config.toml
n_layer = 8
d_model = 256
n_head = 8
n_kv_head = 4
head_dim = 32
d_mlp = 704
vocab_size = 1024
activation = "swiglu"
norm = "rmsnorm"
norm_place = "pre"
norm_eps = 1e-06
positions = "rope"
rope_base = 10000.0
rope_fraction = 1.0
qk_norm = true
attn_scale = 0.177
bias = "all"
tie_embeddings = false
parallel_block = false
init = "normal"
init_std_qkv = 0.0421
init_std_o = 0.0105
init_std_up = 0.0421
init_std_down = 0.00635
optimizer = "soap_variant"
lr = 0.00434
beta1 = 0.95
beta2 = 0.99
weight_decay = 0.082
lr_head = 0.00666
warmup_steps = 109
schedule = "wsd"
decay_fraction = 0.874
decay_shape = "pow"
final_lr_fraction = 0.0
batch_tokens = 32768
seq_len = 1024
doc_mask = true
z_loss = 1e-05
train_tokens = 224200000
steps = 6843
dataset = "wikipedia_en"
Each number is 500 + 40 x the weight over its row's rms, rounded and kept within 0 to 999. Layers, rows and columns count from 0. Numbers have three digits each. The size before them is the row's rms in percent of the matrix's.

# layer 2 MLP down (transposed), 704x256, rms 0.124, rows 325-343, columns 0-255
101:465458495467509464521465506539502489466461510523454488489541410491535471477488554486463474485534530560491458492475550514491475501507593523475434457454483460465482556524486493502521536566524586437498532539443499453556532405531491498530545526496462557485598477528543527494496497498460459529519510426518518550512550482530493481491513482470512566518519499492572550509460479567478505463535539548415510537508547508499557437505474528448471546436576533520483512474454507459520452479477392471472475460474549512577552451521487521532462514531552527561433449482485532461531518554456494514503484529493484468550481457536456550491528486414486519560502526496536546398475583451517485455505395477446502458536475574508456496461559566479496446542424562469509415571501559530458459538469448
105:483573504442521569566535410509497506464521541625509465525537533476520494479506513469555538497474483481499451512462525547554507454446513524468538487512499483517549498470480550531475570472499437521497513512520525499480527509540477530487513507514435545497496450473449553563548488458460498486562441463547532451464419534471498510478581477515562460451474475499479483509583538518522471480511487487488483454458534480461495460475446521571448539519435436512501443477476536522479501505491498503496590510546474444464522502523551482583485546472474567473506488506460519544437505587488462533544531403540462523560471476542538589518423423546487496483392472486543525517444423533421460512427523492455427549480526478471461490507531483546501519500490497532510461557412538550521529480521617
102:568519572495434510524484496401507454568484547500446422539510417537467539473513475484442445442461493463514512552473485497568545480545528499481491436577462495478454473488472534463490511423490421484475488499530520468440488562551486492479440485482448551458526542490519503503501491491581491517529492460481490514466477508443497483426542498437489474490520445534529531541477481532526502485513516477541471526549461521494520500540567499481486459465557450586552542490456506468509545552478481414483481532447415471447523499487478481412508553503536482496570581500481530426562537587483436480538497540402542506446422514608517470463544511522503547465512562510489503476462489465502540491576549438550459510442465508506474486580515473447553493455531495482461492465486528582490415523502522
096:477515534545570419483458533474476533563416499573471516494470546549576495474519508518570543480440499572483409563506497544503527469530471423531463497516529490538481554389519554568534528532486481485502409468518469507537550405479491486486488533465558565466545467527421491494552445481529499489528507488483554501452491484535517512468456540489549497437488455543528484508512520525474524425497526487520533474481518486426507518484466474520497562462542511588501490524572532509464602445497528480497472553408488488434594559491445455410483514620519526529502456515476478553476479493463425476514498538544497442572498558535529514557486472476565551480470574544458515475526469500495486470517508490488473496468415513475556495499460455483458447540516554484519479504501498494525540520444516
100:495455518514495483478491522446463454531469441495498509468503460492505519491503430511516484558565479503523475525465470541554422525529529517545453518384542412498476490494455499517498481442571472464440430467492529534547379472463494524505486444511477540556496451465520452418468588457454602466516579433460495511501552501542495528497473501475457441513530510456500484468500455528502505507437422489481561520472423434511567456521488549474524540548490454552501469485559453538453472508400468479502497493553524537485463533484512489465574553490486513513444435466545470452563447532538551497475519501530530490526516515439494474521536495587471497522496499431467498457545540428506445507560490437470483412467481479445511443523487481498458518552514559489520472476589546442435514541525450
098:485500442501443490545521486559454482553449395523514491498502459529495480496459518495461497521484434545513534626543410533505521511471460485507490458472486522569431488541546524540550511504569514494525555532484471423510499490516477524575480601505447542536513536508513511457487491465542442496474467419490454480527435503471488470519496502453506473525477502549509491553561469526459585474572442510507488558513478488471482479532495424497447453547477481504461488495494497530488520527425505464586602508508453495430521451471585466471527392475473433511515464462467573549490480527470476551531513462532562470454572470557525565555573464455567463495451507517600495463405474535516569499472458532462510481510485532498516513505421504562463490491510510479490540517498533525502568536529475
102:539527533480535493474530475518486428438566578458502566536443485536544490503473454495537440505452526495517446538529557437441509583482565448542453472482581517523518552454567548469490468487489509449550520504414479504544487568538501506469480457490491425423547503492547524498524489511544492498501503472505450446500484436481453578516543511360485489500463533537562465504500562435441491464485555522442483499473480513495478445499473481405460491563495409531532496527514472503551424472488447503548506588549556449495534462547511499536485471476484556551550501469494449451510503611497526543424488493523498454471470474516520545453532467463502526435525504526405508482539502456495428513554416536529518481501532521484466501482476514537529505464531504499489508432419541493466483497552543
103:522481526463489480522494583527439505419518506560490459422442470507455538573521493466439477467467533504493510512515522534598541480517494510536494545500465479536516486480434504453494497475398531498488509502491513483445501539493459539572464488514533533493427501611456511541530456549501512518583556493480486486534537575465493419547459492529475518513425437477514580513568551513528478449463481572488493526482487559537513546516537533499512641549509509363473537515501490559391557476477497526441586528523517472482520472466528530454519506515464480569516475515552469557483449509501494445470526522538461469478460532503452503421480450520536567450512470508521528516464516438505475514574484486462523520481460560505484517519479580508497477536556513498537492468541512404510470437532522
099:505606548574582579513474498529499534450456525493541578500532483586474472444460503568489466550508514505482451515525509517482505493538562476520542510509542524542503512521516536502489449503475525484463576576520487579518478567509449497483539512555498557511568488472470524535608369456533557499609415477515523530514549471514624473515505536580533554526466522517509446512398450558561533506482493520532521493497501567506513544471488528513465455486467464498498501481491531447498563492492465579553478531490463484440546521460510456552454478494549554509497490453504486490496498468463558537498486539449571528526599474536531510508452552469502487490531508469482546543444549483507463545485479463479499466498503501502457531521521563456563537539565509400493446526504496484540480506465492
100:514483483492563444509451542488539495542578535507507507483500561505487591444533504454542523582518434510495556474545434435486441520518626477565520541422536532553463510546478502542543488524543481436454453534492466502584546524461531549545506508479493458490504524585573542514540434536507531531497517477481495473530439521455447545445504377465427522456490419528527486449470552539493541512508495456530491489510497506542521591509517507448501530492474532482467574446520535481557505470440515496524615511500497536492519520466536453509577423478502540497524588492496476462428544525525504515488456516436493495496513529511465527472525501590422468499472588451486532501455487504489479460505507490515473455452498499553550486447563481493488461554547461499547463486568543522488493479498440
103:545528432468476558488502566487478514493457460505515512473518461498507551473473463459522452479442556473476537519503468557542390527548442454519483486480542437441592600395519552488442434429525560586491437484514501507487434513539547525547543472496525484541456467528511533458521415517447568482530459513452469467545470557477531447490469436525480472530485468499501453484538481510482460608509507499410602615475433554496488507499467524468379514485460569531506478550487547538473490511533477529518501492474457507501478487495469508455496490438520574488561504476474533515443440449491570452455543511431511520536477507489498540539503512500532506492466514518497512443488577513493512512466567544439503461484457420458474573511495498497469515544484549504499516443498479474500511482487528
105:482499578507434541432417538546568506514503504434535473570516467465469490481475492462468467517516536519497557489459521486478528393468423517511551515483533487523496520458527523540531503564464525480411501528471469526437433455478507483476418476560505443482527500554442500486517525501503484478482525480417564487474539521405530485503507542491495448509549467519497462510533463594529532591513492501540616541550527452590491467488482464508496535449410472494518468433541600529519458452512553468484434506462564483482486450494478444527448446476507525544532492475549533510477514471536506615551505447497481466556443527534525487545528484491501489562483538452445461522532559567477462487559514496497528475537516519579512527529497488476570538526566471480534494471498569520447461516534557
098:526520468570493499494509495521484504447526565438399456472555480503506502541508569565531528524530512543535532526465533507483492393494524498493477495463488501438549519497513431439479500531475515503467484535524551426453534529509468481497509479405425500465510510543436363530534546461490546512497473485515572487508535480514510515525514470489440527470508501546493528500519425493467543532516561584457552472447520464438496486554574448475499476536442431461538482538477502541563510476434450494546514432515533480476521556532473515477547509498523547530520423537517479550530472467527563498431488419570492453430508527505544540510474530500559487505516410554546523459450481434534517466509490470521488548503511534541528507474521555460474461533450450436643514498501479420510535508583509
103:505520506567505516496505489498433484544520476511403564526523491530559486476490568518515466448524439463515464536449529506519466532511597507529582499489576469528595486497526526490523511598497484561604485500455506497497524471500503460543577476533514475486492532595540423561493535500511519462493554562503590484503549510496441506533450529535551592569559481452468533424491499419528547484535472507465460524520534492487516521509489555482521533495463462479468480460519570573471491434516489467480503500563486536494475492564518515479493489476511522507499483578483392529539489573463413458564541472447496500518504504493525477485595548539529522469538466453560503559448498531481482543594438438485481549549447434489444463495538520482510512522486549523539527466501571468523470549506540
101:457461479525504414488476483449591611533503514519460569523459505586511487581518546474482480459530539518503471477536443490533569490522509493507528513535560502398500525431462493503536509485443472459460544521543479513492596527479475455424540541442470455556448504503471440505541500457433530554501583490500528481536537503494448499513524459518432536511502517443449435495495514465486541453526507523438536440476523493503507501508504454520438480506439514486427539497509514485472527589451502482519515473481493494466551475496557517567549566563523481474481569531460451444507474451458416489483515494436569496494453485450480504504531516509526533486539607490577484484464529499476445527445560445513513524481444522507481538513538500485464476564473498566501548491375443557500558500418510
102:485485559520460459535498564513450525505528535492460560537439484459527520483499489609498472472485472494498527474470515499460486582578508458444494449478519525514493477520573488481541564455518506499499447465472476516599525478464570522579535432490505466480515550485481477545551551496526469486490448590498475498442572501513487399465458481541448558554557531470487529490560465539500544494437581494482507448543492499438447524440573404564520495445535518534464518446495536534569507552487515500452524603536484566519466451441480552557509576489471520523529517532479532402532517552548518527504509536513532550491535536493470424488483497494487532556498490506530517500467515527506507492439492471448509445462458569491515455460512528534507560450527495527487469489462555580538468564430579
102:487511498415532572513547540517529482505456533538547495479508496521519510527544517476519466442482583504489452464460478465582511561481512507483446457478570503505554548428564416491557443556488555545505522539431445431517499495445452456495483518550556510541508511487515544524516492488520507489499509526436501425517442466503446498531473431540464497501521513515526449531493577458519533490471488453509496484523509528522508509549516454461496423380493555433458480534485476519447464439507510547453513510450560547519489501547473466519469447425521464496473494477458440587410493484476472484463556488537401485482561452528517503537449548440499493406445449499504520499547584485513576483536489495429512494477557465528561502516467468461494574521529449447443462461556488505602469483499446
095:424537534465432505560553575539513522500483521477504490534492479465540505528514461499466510483532505508549473460510472469498401420522494506574565546557469495446403534485490488500457437462537593419463556492555474541461491484483459518517576577490536440451560494547537514558483467497477563477512526485415524486497462566496525469512475497524596528511462466489492472544501485460549527506530542494557450555529480477505454516430523499537555544530557504566528461496522504568534560445505455483523494536413430544571586524498494537446503495559530455486517533575536505470485548474548463497470510502487495461537476461517411474452521565548537502500487487494442541541465541567454548518404462471469471535430499484534526510458526514523556449548470458514452542480527535466500523572480497
107:424396506466597484524522399457510505471515477577509486474450478513549452507524467511503580508553555503485472513493432540501550522482508507528516498427557480542555547472479515476516563457441468474475515495535455486478509534526506518540503601530525499517511446461443494515463500529550567547497493524500597424452526492550476509481501494555491555486477485441549522440539499497448496498518438482440508531516587532511491511523528505447484460484486480452502473493537483495492496495541474543482511539505445535535502552485524420518590527499414555449429495545515435501473590487502495497515481483511517527457504526557492526515481557478502551483519519548530492476459608431495515519510499529454496456493483402483508501495367464522506596463493606461508467502449462449499585494569538
# layer 2 MLP gate, 704x256, rms 0.137, rows 326-343, columns 0-255
097:563493471484552467406515535401528537485480450485449460449458544554500536453509550446456442508555479555497521432516486486433550488415528481474441503478537559548469537508471479523483459475500507485460519470493489518437533487489518508552494587427506466421502513506502522502449506474465520478401472515456552522466498536530556527590544559434429493494499478443436500524512544476497555527463470465498510517548488487511440441457558527461551498494467506466531548439555533408516504517489518471522535542535454472477452423432506481521533474513497496524496496495526494502547526513548532453464515540521461488516458497465446472576508552485545475507522499539425564518516524443588467444517530514403499491527521518507513454536605516525503431426391479485451577526503522485472465465497573
095:497490531522547511502474478472488429512474474498475586531490415569474507413452493533587515513480475530512567505522489505506455441527495437540454463452546480539587526546529473481464483504514490457516436464465443533543581514504447465492501538584542566467552555567494484555533502429529516484496510477491561551498424585505499492519548500518524504441574560459502468466504451551490451497506500437455426574480490530496516608540523552480490593468513453496578464496502515545509470530498529549520432524479523564489460502540457503476524474502541514441415507525459457508517565460476587435499521498504516516514542492557555480415501442498541504456482482391516475518449574491457553506517502435504522491481489461483554499509523502499426502519465497498481536455486532479579472556555527
096:410476527485474507587497497505556483520571578549542497501502456529467528472442467498488538482507502447441515477493545519508534523473442521415533536521429460518530440468397526527582508520497539535488560544519494507529562459523458435521496486461478608516555510449476461573509527526501561556417462487545453478488552529446483499471400518513477479432497452474466565524656510464458495565512501557468525427520462491472505493468493442426553492502475530502445514443517509553512497468534502523456480527465455521474527452576525472496510524545580459552493481468456509459550561497446479521572532512450532506529492477515528556482535513508465523526445546487497470484507552503555485574465468465517468527518497519461454526489460476609509467476544479502499473527493448471503579496517444
095:546510456496530551591442530506477527521560513544523522465524530518519481525486521551492520481506575529476540431523496540444447553473459486419463518522508566578462480552531545504455496506539494476460463552494476515493512499459439476505600591478491500440503476489454479533456513510517492486456435556451561452540501536429486536534569500564478554523556523447471528485468464477464560471421416474469519460502523492426464532503473458472423465470505490490478549493496492420466504504464479455573525508514516491557459548481463552493444553487509497485589503472517464527446601498489488470473530587458555545507478477569416578494495504484463576461541474501496504476494535568588466488486486559453479520470545479505537532437479534504494502547480504452513465576510467515533560509380474
097:498511480548489559511543536484556573508505482521431442477426491560476581508482407534461460528505527450522526556491470496478445462478572492469524465486489504486437562488476539552573565448505546529534514579477506425524593461477538569495470526503541498493503525473527472501508487561502475501456473545576470491461494484595504506433500508459507518490466518501602511489501423489551510529459576503480484470552482494568503476438519473491489474495551518441502408550411409505542548462533512548477517474548505437537506506472533526431463579507505485537565589510495500488544485545524548518567500512569467473548413475482489549451510505472514466507431530526453484433517488491474542446479416552478474435494514530563527461468582501522452480473513532497512470470520494530590513476478499
094:565549445518528468548439602523523534468466458581564529587447552582509509477550418523530503469453553460522475578516495498474508509566563457530584469462544507480429575470462534565515478467528482513561494513527478492501505523470469465534463563519566463468503417561558458536489513459495496493493507594435536462502471524458549435489517465522585476499517493441499522447479497477512479542525508491585407509506527456533520518490516477503573555476509471515498504561479481483488464468581511556527512530449525470485532518532499524501456511450435510529444587533492510559477456513507548493526529520476470468552602486518496429475514512510494494475505528469451531511511530555585485520506533543539447480475573456495455546451548489462472453543526553526525522550565577521511524441497521
102:549578462481531484462436561521484522466459538531562596497549498500516529536504440428471472489502538515536495574443541516551553472511468553541502501459534432500539524469504488509500539519514468527445562510494446438472521460596376477522468485427512497499464496486484515531545531497556470481454472527476477429519504509529486488423538549518513492489496454501440569517545522490590476476517565537474523504459507488506504525595457510454510583539621516502402492480536516440587548569535525519510530467493569416522443506484506495529522512546470536509481466473460524506539437399500505487501470562469537424542483463540418534538520513507526509527421478484455542456498511564517509524465485472530478475489505511483499539459507477477521521460485473496434491484494491521598492462544597
098:432504496554480484492441488492449429496522501579517535532560441512504500424511477539509498485508458542432538490478473510448462472550509494502460518464542522523531503489514521582438486483488555500503484501427511499436503548447516478603479442471493525482540535477458472552495516505508436535512438492502506492534454521500433490449513437447529496529549581480503459516543465533503516459464508453535533458512542540487449298554508489470519517464490476521467500548522442413556524513529491498459426491468472488510506542504573520568493530508483580503538513426525491592513482486498487481477565486582418466517547487403448509555509528553521470553479561492492507463548542559463485480544507464485517496559518434450436456526497486504523484527440493546597552486517507462528503443534523
093:519607483529490490515542515592506444484496505478552459521533513528508496521507535545402492512519439484545459564590474526487499543537490483553470444512509466453489439492497487543493517498511468432491506425492526600515484502456468472486515461527479433537505456543490465448527473452465477507551481474553582535475545494470548493576488470485538512445523465471523469516486557575538543469426526509419525406596520484482484506579485475486476540501472481463560467479487527505502434539453493550473436579488537530462585491503431507451556460499470551496500538515477499567440559488484419544504505560557494511533487504468503566489467613516514515495551548424506520483496554455509507481533469457503513445477557484492412575536508497443540526507485459470513494514409467552573535493499505
098:495483521488501505521543526499454530510443573459459473489510533423473506467504467437540552494534576513470477508488559510492439519542578429479549466502498529459447551485528490510488490455472514411476530508503559491491518472469469524430462485491474528393525566519606529473472423426510525517519454472425469497462527480425562489502589478483435486488515532533423498481524535519507508525491569483519482514527454552501500484548474532505482537485676530505522508529495540577483495569480471606506521498452477511510531484479465558568546470449600515491492470528554512534511491557515541476472529460511457476546485495497543484504543567545480516514545486377551476487482464494459539506563542502468491549532515411512540525539495573494470499484530527439558511465472538520491503495558442
103:472539526471490530474488435552480547447475456469386496493474555566488472558588494507502508447477488455450472463542507512555489470497490562519513487471546500545455591537503542427570481489537442552475528554481510479538461484534523470567515509571497504541526492493543475512550507513559510483559556470506501509523475436559470538526552494548503504481576520472547516537481570518547448573511515450465558508487416548434552481599506546518507538448553514545490466497473496512524482463538484405500468403472484484498525536482538502558537473566464507582476520501493538495551570481442521446507536558504524474442481434460504496532537505449525486409528513419538503567483511491472476537480433479429551571555491469523466452555472501466551538545450480482472514471477594467470527474489483
102:477486535515506506493539493498461469524494543555524505481473550513433519534483552455477535473467522464516560522429585536474540549496509530533501487466542411465525605576480397522409543533530513510532523495501520477461433574530451482445457467443469513541449526541507470498404574438462527521504506577447534553500479525495457469514536535445439530506505428549435552441545489561470499512528501518507533483466474447451488521531499484450543501473473530477476484533482514443491472424489484478423539542525542464496517564430546476441461507483553488464497511476516461470545509464511528473495466508497513538473613482527512507495508510484592529476487495518534406497568516463522494474527515490514441533498621491490458523419514561514474531462446511465594475598458513515465505435516536
100:542495541524522461477512486465451482524522509501492471517578546501500471461412439549507527544467481482459459502501526463514449510472511534481469439446486461432524550417488573523623526512489438518545507561481483536488500528577516499492538517509553439476470539518564466499487455470469513513506558456520558554472447461473529612479488545402507543560535489506477544538526535515494502482410537521383486475487488485593500521475456474558492580587505523561534443456437456541524521482480503540521534549518436459594536544492488541463467506371500510509506577557454520453463531537495552514552479520491452528472470533507583455469534503475491576528475467540427513487549493491503484485573527450473528517507466476530513507511504483496571505476469522558452491521521530507533491492561504
084:570550542526490483559504500507525569502474494479486503490527514423480434370505463496535502503497592504430508531497491493540531525502507524519487465514477455512619528477549495444499491540477501562522524474451464541522373488446468505532530463533524488419601519528480481439511507435535436494522461449575430535494492533505496535476575525535561525480542490490503508531504561456494504560460513513514494423559498484537496449467523515477491499506497454502552546381516561554550528441511465475456478526469548541507498427525492454485548460439525507536483461527556508474415547501438537534544528528574471413570511458486490544451472511521522533541476507448422472484522539543526546489445482469499577482517478495485465549452503497477503553400490442493513504538473478433504488475461530
103:453550523465438464502451537499540531525499502546481487488461506447512494511587522431503517454510465494536544523529478501533464574567485500567505572484529597495418584462472489566475500494498539480484478526463545426488570488565520534454415502494514496528467557495441514517524466503554426517489491393487500487489491547474513489488462535461493481541488512502490513502512551492533490576547512513500473471491392561493553508500504473515546492614467505411485492447483536427531498464481594504527540511476452577515486489529483530495530550451456481473533488507528434380466502484548497514467439522466536453485443514469442578537419463526583409541463472515500536556479545488531514509504491539501466500522576485555548540500517473472556445479420482498438495454527486470490532471470434
096:514453449469462519498479513459457503490524545547530516501477528448516485528519527523459450406547554556509560530515428452514514477563479513498450456385577525526516495505482451455482542479500451477465475534435541426542543489445467501537496465505504484502576531461555516529512495539509502435491492545520454457476455504544447483496545469523531507495474489500531475512611499508542501457542489507537454495454523570512507485472528462542524453533497548519485397536548548457526521498490500566467530559503595466416573456463521428483520483568482443502500537530492548509459514480442466539456489441584530516482471447485455478521518560429577477514518529471461446504430514443454520502543457484384536563546460509505618522504478491499522503529512502539466488425465534494510518469392531
096:517506506436542528454404616484479532569533530456518509496530517450527491537474490591498484531480498440496594492542559447443463471505540488473488468465476518486478468492442590530505501433470453488525493413540522559615510488531439538531544549455509529552453399530494481485469477487488532462501432522540485445555490542490499485460538587526434407477513563546508525500489482507462450488467529514518525444523514503515503521524463507483488498506506480534481438523540484565476583547572547514561491417513507532514567477549465576445536480515602546502495557481528482523510513456519503511522483499485501575416465531485513498551432446474479508449545497501508543552534519568538520498513573488502459482557497539499523535577496500416514553492455502527510529485465514551503589496476491
109:480558474518481526568487536501489461530467509482502542514518467414534527475508450496504553575525524496496565499522570466526459516509456494450507504525503552495512584557462549490540511519531457532478455506521505487475492567486455537550449461422507488503454504428523506460567471493393442478489494493496502498615574530482506459582531460498534481474462510495471499546451441472520534516474520429460517483550506479424515485590482502499485511478507511552446506579467551489448598533516519541509450501479567465489543552540448560480453462468537519475530556497446490450470428490509440454507435454472422518518501567532526462528545456537507442521559513532473479427527560519455491479516474576397468505514498540492453489524497476488517443572580537548466445506453485534624494486515525
# layer 2 MLP up, 704x256, rms 0.138, rows 326-343, columns 0-255
100:514479551505453508501480430419478561494459466579469475458460479535452489484494531486497440497578508551495546552482527518497530508420493540524478477447548473548465596462431483505480460497456504537514454533394516519462446485573575494488495590432479438486503467459470488496528500458471454505388475546542440482525509531504514484523431515496502495481533479498527500461574497474492532505474508483484528461502461463517529498480582533527439536492403474471534472434461532411455521458510508527524505544482429521557473450446475514513542462496547456572553480545470434512574450541478549485581489475522493540523429508503460505531501505443592459463456532493468549466501519558450516468562527492473547516485583515488503439547536449478505400449437502523509423526460469506518508518453515
099:467553534506535468495482581522534503471440517558517540540556430489513492480525522505548519527464531554540522506509489505485447515463543545508435505513476462554509502478561557490484508469494533598431524493579467527555456548506481453542453498547552529472473529524439511466518549561509495432545404538470476438533416427515475451461518542461558537463556484553490471505499463501450523533550532445536520549434515515592468529437481454563508514538465509493473534523476506467544476544446434524545523484562473423519501573475450513523478539514506445537480555464526499505495479520505516456533524541481508508480457455494549462416575536542478535424529546565520547497431503517452481513537544506503481435533515465477492485544439456519520507406484460453579513501505449549446403411458482
091:483452500535537551437504486530522431481395493445484460415522486443502527440461440491522494469444480510496445448460494590542478511534434470522485439411493454513530577504493474487487482445592498530477471501575498469447457540537523494478559520525458435459438556469506536445537531494540498509477547483518612535518406440528459524575476430463470514529504557526498478561472531538526540433486488488465426457503501501477475531512476481414525487506488509413456532496512535530555492496494505450523516522463468486456536542525533495513507568496461538527511525492473537455505519436599453522539519481487537479553528546498524490488489426506501534547538534469431470535538547462522490418431432479530503518503514467502475477476515472488560418485580457503584488524428517497459556548480455
093:477519472545476453410554503452504482566506483497596502482469502506526532515584455545536373499487513443433544482487537534550504503521537523486478484507602426434507512553524528470430513479480510499501439456465504566532507489518551547467515526520537510456521497478524458480499571459437544508581460465507485442563476459513453478445459510553524458488469519498520484470462494471462524539497458534427538535435434415527502474483521463509519512472507465536412496419551501592497426505475569509568451522469476558490390518452501528563524514540504501457447462463437487466480520571502513410417519511469498508489453402508506548480492486488429459512518488469526473528459565467508505473516497550524488467582493552509439472475513520456513485508539462488500467539487481412504494534480532
102:513592593498448550516516500549508500536516546457492417518504425565496507467438465528516508478487494493415564488474522461465454497527545518559555526506474527490475506506482467563571498477497454449534507499525456462499480464500475480513538540509523513478520543429477514517477527527538538490602465565541455532520540424531498533540557458450495504497530500538489539553530509487464468490524557519516486547448536514566503539516463466462510511479538445411561510413520512514539493457470487502402465447464487508450465540491428455475542442509543406496474536481557496507487577564502454444441453588499433474447567531449514494507492544487440492536537501467538477472448542441502517559448525498479492473456492523459572555639453506516461489456450507444460458460497468491497520511471417
095:454504493470519483556598479456492494441432510497409488462458499503548480481474530552493520500533545541499533443493491513527501501496552567467457543499522520490544513496498404467457451458510516554481489514472509483492501525454510511562519499526558479461564423464514511513583523477474496481451600503536520522457546496492487458506413591607546473479533456473498491467483533495535460542490469453464469556509464487498500477463508500557490519497499437581500423549547449453502520423597501466517514435459534536430454552506486616546479508554507459522426436584480474548527472498464538530506571517483494514493468475510475475459513592511469506489457504428498521551417457457408528533517583521506443502460439494499502537527476442494538502471524538505467545525575494470552478475557529
105:453553465475528564461458449487445452523520516533492476425604525486539526524504536512535403518489545536480459558482492446528490514505415473509532559503492497512521504516514455500483507496445509429532428507484447495525448537544527540486467478460543509540465508567488507490471542499538524514526577567465530528598511551456554523491469526504520410489539499486500471571468521510453551453482522484443473511495502576452506514521489458465513550452479482466592448549525525560467503509580576461546595528452521497414524494525513512362497547557521559512505499503455549476469521489532502539537559460615447566444496481560525455443538521513495497469477534513540440537450479512503531540518460507474439483500549499494534535450514530514534483549508431504520510514507529403489484554434463
105:456526577474591468443448485466480475492457459440525470438466463489508518470490467486538460419530473529442500495533475501403537543516516525482478501496508505547517460521475518494566469429540476479437510503432555561497482485516457459534507515490555474531505460484532536525495585524422462526540576534505474429482551562531404521504522478482425546498562491428442488425525482517520473441460508539462563458463445519484499583474494512514545485518483545510517515545532568514479559498535470512548525470472551502518465532532518507491520502561492487536407522441549470448617484509534512430483537499486511474483532565533471495444522521520533500538558457466539538426546520503523454420464441492549503469538541520479538520461473526492559454503537494386459443530489478386486521561505487
100:479434487431487511521473528419551479555510497539485486509462514459503482501523468475459468466485490521509563471521513529497551493434481506498487520480462526532502501531495477484546522511493565511518456524461490432552458510560532449538518491557560523441543510438488537539428541544490555457505527537527447472526447504482464554418464555474475518493454490482436448502513466483540417504483443506622516513471558445560443471441463504475519510553566493482535546582442503510517546411523501461497528487538386472551496465505532480546448536534526469540488496544507450456574398469548465514435495500467547523464503561441520454467524360550488520457470512541547515535528553585470499461459524467462507528528471493443565479488513520539476483465547454487484487495584515481418562453493485
098:463521525528450488527476420420479537516471474470575483525413473545547499452490475472396515486401445455510534506536452521465470541467512425542511503529553497474534551506443519458470496468506527587461509461494508502523487460497442499432436428468563459502463490533507484553501516504429486456473474509494515423496554508486521534533536463501485448477464476482490472538444470524596548433519528494495521558487473511560564491474514503516434480421508544549520504484508556522496500467546475550524541497467491447517452530490502457416487555505562568515534471475530540483445486527475459529387532515439477538531573542507505555516489560433493513523462471497479478496527518432515488462459508564546553414484523520570538467446531452481458441478534518501505566471625564504565482532531512
098:529552461545485505500554493431548541502570434527635482418481456520482478544510454504514510530435554508412513482525485475483455497520512540524447495447515435567443526547543466446525457542512441515605593506527455493457488512484523526506584557458473512541429441497524488503535513530535476501546552527478490491488549475523505550544524540533522500541563502560454455544549514475511536489510523600520486538475385542492518494538522559495550504533501501480508502471544468447506478503505587478512490476496486582519508515454495464540458495541545485549541557428449556488546490460439526553484427512505515468525517454550462562499449512531545488463502510472555459553499476434547456499455548525566512560544472470550511494586472526469528475554497497472516516522533587466551498473499436
095:479544509490501468445566554504521534546514490472548545529456526507542554503500540450476466492559509514457558538486471548575480533482503523565496466494494425439544550554407500543504583465471457506485511550501575532525521511521495538394437482512532532538484554523460488538463518538489533521504465461495573456522517514562458547475460439462446521541472492427472539519531484573466517468509506486479546491522522472490547548490538536502497511481418465469485456452488445487526513492466434479492512396534409490450568539459517424454547511514612461466476541479487510436421572532501492477531462418454545467465508513545542490546493536442488455540509482436437512524521454468556548479508503509515487538479582593494521520462473485481499436518522456514483587505527475545437422495452477
101:481507488536508463531444444536412471541427492532503440516469542521469488508462506413538435552511483482503515547451514454540589507519512569528536483605444494450502483514428528542498557501510530555548455465508516515527516524572459491486470523529400429481495546459496463490458480528484478518467523494502560534529490573542469520513529491538514524530450461499486488471454487521443530443491469423480468569508490543490523454542534485459470490497567482555613492462477472486488544474530459404502544545466481561437489551563481458531525460497525547505511514594453489467503487522403448569524509488516501477466494580417494482505496555518529520449522471532453516456545500493578521494578475525495452458485494551412479448517416475554560502421549494470559505525533562466484501499479462
093:458443456540539514522483496548527486509526487519524527525518506537504532497453528446536457440452534493548400522526519461484514496460524543469543566399536488534402512507510465501511517485502513449482511498503444457506530496495489431468491572462557527590472406511492464502468541466440516526462587507505516521431533480469486485513329506478439528465501479529453473500501454433468508497488497460559542546469471459476476512462480497551532538497532476511485465547416449465486553560466552516475563423548504485540448476539536511496467543556490453503567453528481513471519525495544458465489520444483519505397471543463500507585504514535456434496549543426494508584472555469518440540526572485587420499494541511442466509542492520475523462551551539498454522521500505566490530498446516
109:460460493468515462555528489506518508492508467512498498429590538538487519499406500503519540556511471427496556455532544544448526522523502483522529407571414542482510420474467453500469472503426497502552529535507501579502526509470535436509475539468459524490460514460496530524559457582519543511527537490599479507568505501480511505500487504509532468516463504527545495494487502520523491484525569498503557505544542476563499496408446579519448388551542538554489491534498472504496530531434476484483550388554534504487498464476445472510497460456510505512525561476513423497465499512433496432459542600402535610466569504547560489488559462553485484467450470520489462450465479519557489509571514499443553511454479541495496438460496493539430577550498484508465493516431479527523480472520507
096:540475475478488497465534512521382520493494559560535504481511462457539493550515592495470440403495605477516507535485493522526445510495492529509525430460622541521528478527528440443445512493593539450494546527494463471568496516484473504504527509490543491472495510479534543534488455509523525384537522558447493466539488506500488523443520457520454456477515571504452470478561512537513485555515508478485492502530532489561467502536421519544458458506571477480422473518511535555483535507525504504540581547494521456461542500475499453519491502564496470549508497548466567522436503513490450498473457419525483485478443522504499557460535530494591469507564514501482402549455407430560535555541521496469494478466521461525549520483418596490509521525448501527551485511469466563489469422443537
099:515530506466501551522530499483558495546534523437489465504479493524485554484573477422445467549544466442472528456409537501505571541509357480487454487458483525470498453542565577508514542443542517458417553432489471466489404490529476432502575477465517530463462507525555561552522526486422495525483478486525503526487468499431504515582580557511521577533475411474535546400517463507479488494448552484549588469498510483505467416480474520498533537512521492499451464537501490472457463543498537539493469536504478530482515488458575493514498530459503486487465481528505452490461453448521518457430496529545450494574542498521566479387524462515455490560525470520544527438485508514504475495476511537522531466514469560544467546495533475571500451489470484510516532487578473526510585533552457
105:462454494508452525597428453490553522511472548507501448505490458504541466500544546487604504489504566511514484534559531500537487490462552495436551475529440435530465520466509467501464517527383501460490514425454542547431507494518541511558489503534475496538475496441473507465483467507478471482504538522436468509468483536480460495491460510552542516529510471482491504553460487468538452428472495436492438459482462483509501509483427565506508530485519519522493537506540479430475492581458475560609537446480408497491475512579563477442507479540476466443453394529544562446546484495519464502497486470507477444456506465538482490588509588410495536530538556499523492510543507508478457514573581478516538483508523450549480533496484502550502490490511482419549502532500460391500616477529441